Weights of a small GPT-style language model, trained from scratch on English Wikipedia.
Size: 13 layers, width 128, MLP 256 squared leaky ReLU, vocabulary 512, 1.9M parameters.
Architecture: RMSNorm before each block, rotary positions, no biases in attention or MLP, untied embeddings, normalized queries and keys, local attention windows, value embeddings, an embedding shortcut, skips across layers, capped logits.
Training: a variant of Muon for these matrices, 108M tokens.
Each number is 50 + 15 x the weight over the matrix's rms, rounded and kept within 0 to 99. Layers, rows and columns count from 0.

# up: layer 3 MLP up, 256x128, rms 0.138, rows 249-254, columns 0-127
# down: layer 3 MLP down (transposed), 256x128, rms 0.209, rows 249-253, columns 0-127
up249:60 63 53 35 50 39 59 66 51 54 41 55 43 66 59 35 49 21 91 55 42 52 34 72 52 54 41 01 39 29 06 35 58 44 45 69 45 39 43 58 59 52 39 83 49 78 67 44 52 54 15 59 71 61 60 56 49 53 36 56 76 24 59 56 69 56 64 48 47 63 24 81 80 51 68 67 50 59 54 45 45 52 51 45 17 90 63 62 51 30 29 82 31 40 55 20 37 53 58 60 46 61 53 29 44 47 63 42 20 22 28 54 28 59 31 33 52 59 75 44 33 62 48 26 40 31 51 53
down249:66 52 39 34 70 37 47 32 72 30 81 35 57 31 33 74 46 59 42 35 49 54 53 50 60 72 31 66 70 55 41 76 64 85 64 62 32 58 55 31 27 52 90 37 51 54 63 62 42 49 58 35 63 98 47 30 39 55 54 68 66 60 44 32 46 57 28 28 85 65 35 42 77 36 51 80 55 41 64 37 39 56 48 68 38 59 68 48 53 69 44 24 63 48 49 72 76 71 69 52 69 54 63 58 35 65 69 40 48 68 45 21 20 47 29 66 52 75 81 22 68 55 51 41 37 81 80 48
up250:15 74 36 34 39 50 43 53 28 70 37 41 46 63 47 77 49 60 53 37 64 59 35 27 48 53 56 66 46 36 71 63 36 70 66 50 65 53 56 57 37 24 62 34 22 42 66 42 75 52 44 45 61 63 38 42 65 64 32 32 33 58 79 43 49 42 37 40 62 47 51 50 72 63 39 46 68 37 59 35 50 37 55 36 69 33 53 35 29 57 67 26 55 37 81 39 42 27 44 66 79 28 60 71 42 45 39 43 68 53 02 23 34 54 77 43 48 75 57 48 45 84 50 62 38 41 61 41
down250:42 53 46 40 46 46 41 80 29 57 59 16 72 59 53 66 34 52 55 24 48 32 17 29 33 57 58 46 85 49 88 50 24 73 72 68 43 44 42 37 42 53 38 83 35 74 52 83 72 38 38 63 40 81 48 50 54 70 74 14 40 54 85 49 47 56 53 50 48 43 52 68 70 43 54 43 61 72 54 46 61 62 39 52 48 47 38 48 38 25 43 47 65 31 51 35 56 56 82 47 57 60 36 55 67 31 26 60 60 42 71 37 69 47 77 51 65 50 64 51 66 44 40 29 48 28 39 68
up251:34 58 40 44 62 43 65 49 73 61 20 36 96 69 24 61 45 27 17 55 44 56 72 38 53 50 77 47 46 42 55 50 66 34 53 47 43 41 44 50 76 62 49 37 40 45 07 53 98 72 54 28 53 61 42 65 35 54 67 60 49 22 40 71 28 48 39 80 56 63 54 49 48 42 38 46 27 38 48 52 71 42 45 41 70 42 38 68 51 42 48 44 71 31 27 39 54 45 25 54 59 75 22 66 56 42 55 67 36 85 58 36 57 50 59 30 66 84 52 53 50 41 40 62 51 42 58 36
down251:54 69 67 43 48 48 45 70 25 50 64 27 50 67 35 51 79 53 36 64 80 57 43 52 43 57 33 47 60 36 50 71 69 61 43 44 59 62 37 86 46 06 59 58 49 59 16 65 22 72 69 67 39 46 42 84 89 51 34 58 44 47 69 65 78 43 53 10 89 78 46 78 48 33 57 48 46 60 43 38 57 49 51 35 59 47 55 51 76 35 54 58 70 60 50 42 45 37 36 41 64 49 77 04 28 33 53 65 51 42 63 45 49 43 61 35 33 26 46 52 68 59 55 65 64 23 62 63
up252:52 55 47 60 32 61 62 48 48 48 34 57 52 62 30 33 52 49 59 83 52 47 47 58 36 52 29 75 65 55 77 77 57 56 54 64 46 45 59 50 47 46 60 53 46 48 49 42 46 58 69 48 57 56 43 27 40 79 47 49 14 32 35 23 58 49 75 62 38 42 64 61 51 63 56 27 33 49 30 67 59 53 54 58 66 30 33 71 62 43 56 38 52 47 74 75 59 49 70 49 54 27 28 02 44 52 86 39 69 53 32 70 49 37 35 35 68 32 43 69 34 28 52 56 60 79 91 51
down252:47 64 50 72 36 49 58 44 60 66 54 65 38 44 57 46 42 53 44 57 46 73 30 67 44 44 65 52 59 55 46 31 54 77 50 83 76 58 36 59 54 50 68 36 64 59 26 51 48 42 68 34 24 41 40 39 58 56 86 52 38 50 47 58 23 57 69 50 40 47 57 73 40 79 40 35 58 49 66 47 44 42 70 62 35 41 42 47 50 34 52 72 26 62 61 58 68 51 78 49 59 48 48 17 65 40 74 43 54 43 76 62 66 36 54 60 50 37 46 64 24 53 27 27 59 63 44 39
up253:47 61 67 27 58 50 38 44 60 56 54 53 46 38 46 19 50 92 40 45 47 39 50 19 50 49 38 38 63 56 49 49 44 42 56 38 43 43 22 80 47 72 54 81 37 67 50 46 37 18 46 57 32 57 43 45 22 51 55 55 39 39 32 44 45 34 46 32 75 38 53 58 57 51 26 39 36 35 42 46 58 35 61 21 28 49 31 57 48 55 60 47 41 54 38 33 47 48 49 44 43 61 83 45 18 31 56 59 38 47 40 74 32 34 65 41 66 69 65 55 42 50 38 53 43 43 50 55
down253:48 37 76 54 45 57 43 39 70 52 46 45 58 41 46 54 65 40 37 69 61 74 49 48 43 79 62 56 40 51 67 65 30 46 74 40 39 50 50 34 43 52 32 46 60 59 49 20 35 33 32 56 18 74 46 50 56 41 65 04 83 59 51 52 17 58 23 63 66 30 50 61 46 24 52 61 87 87 60 71 50 55 19 39 58 50 71 42 51 28 51 46 31 42 40 39 68 17 53 27 61 38 23 54 55 34 61 59 60 74 32 38 81 72 48 37 67 62 71 55 50 29 30 40 45 46 45 50
up254:26 77 47 49 70 55 55 43 73 57 26 64 46 68 46 30 35 70 50 72 64 50 63 44 47 47 48 28 62 51 39 18 50 38 46 61 56 66 73 37 48 35 30 54 53 65 32 73 79 47 35 21 56 61 57 60 44 38 55 57 43 58 56 33 36 39 55 75 53 33 63 67 66 56 71 60 54 31 39 47 27 62 41 61 45 58 71 65 74 25 48 45 64 50 27 36 78 57 63 71 32 51 29 30 51 46 49 74 37 29 33 49 52 52 29 09 50 63 73 37 69 32 42 83 70 41 31 71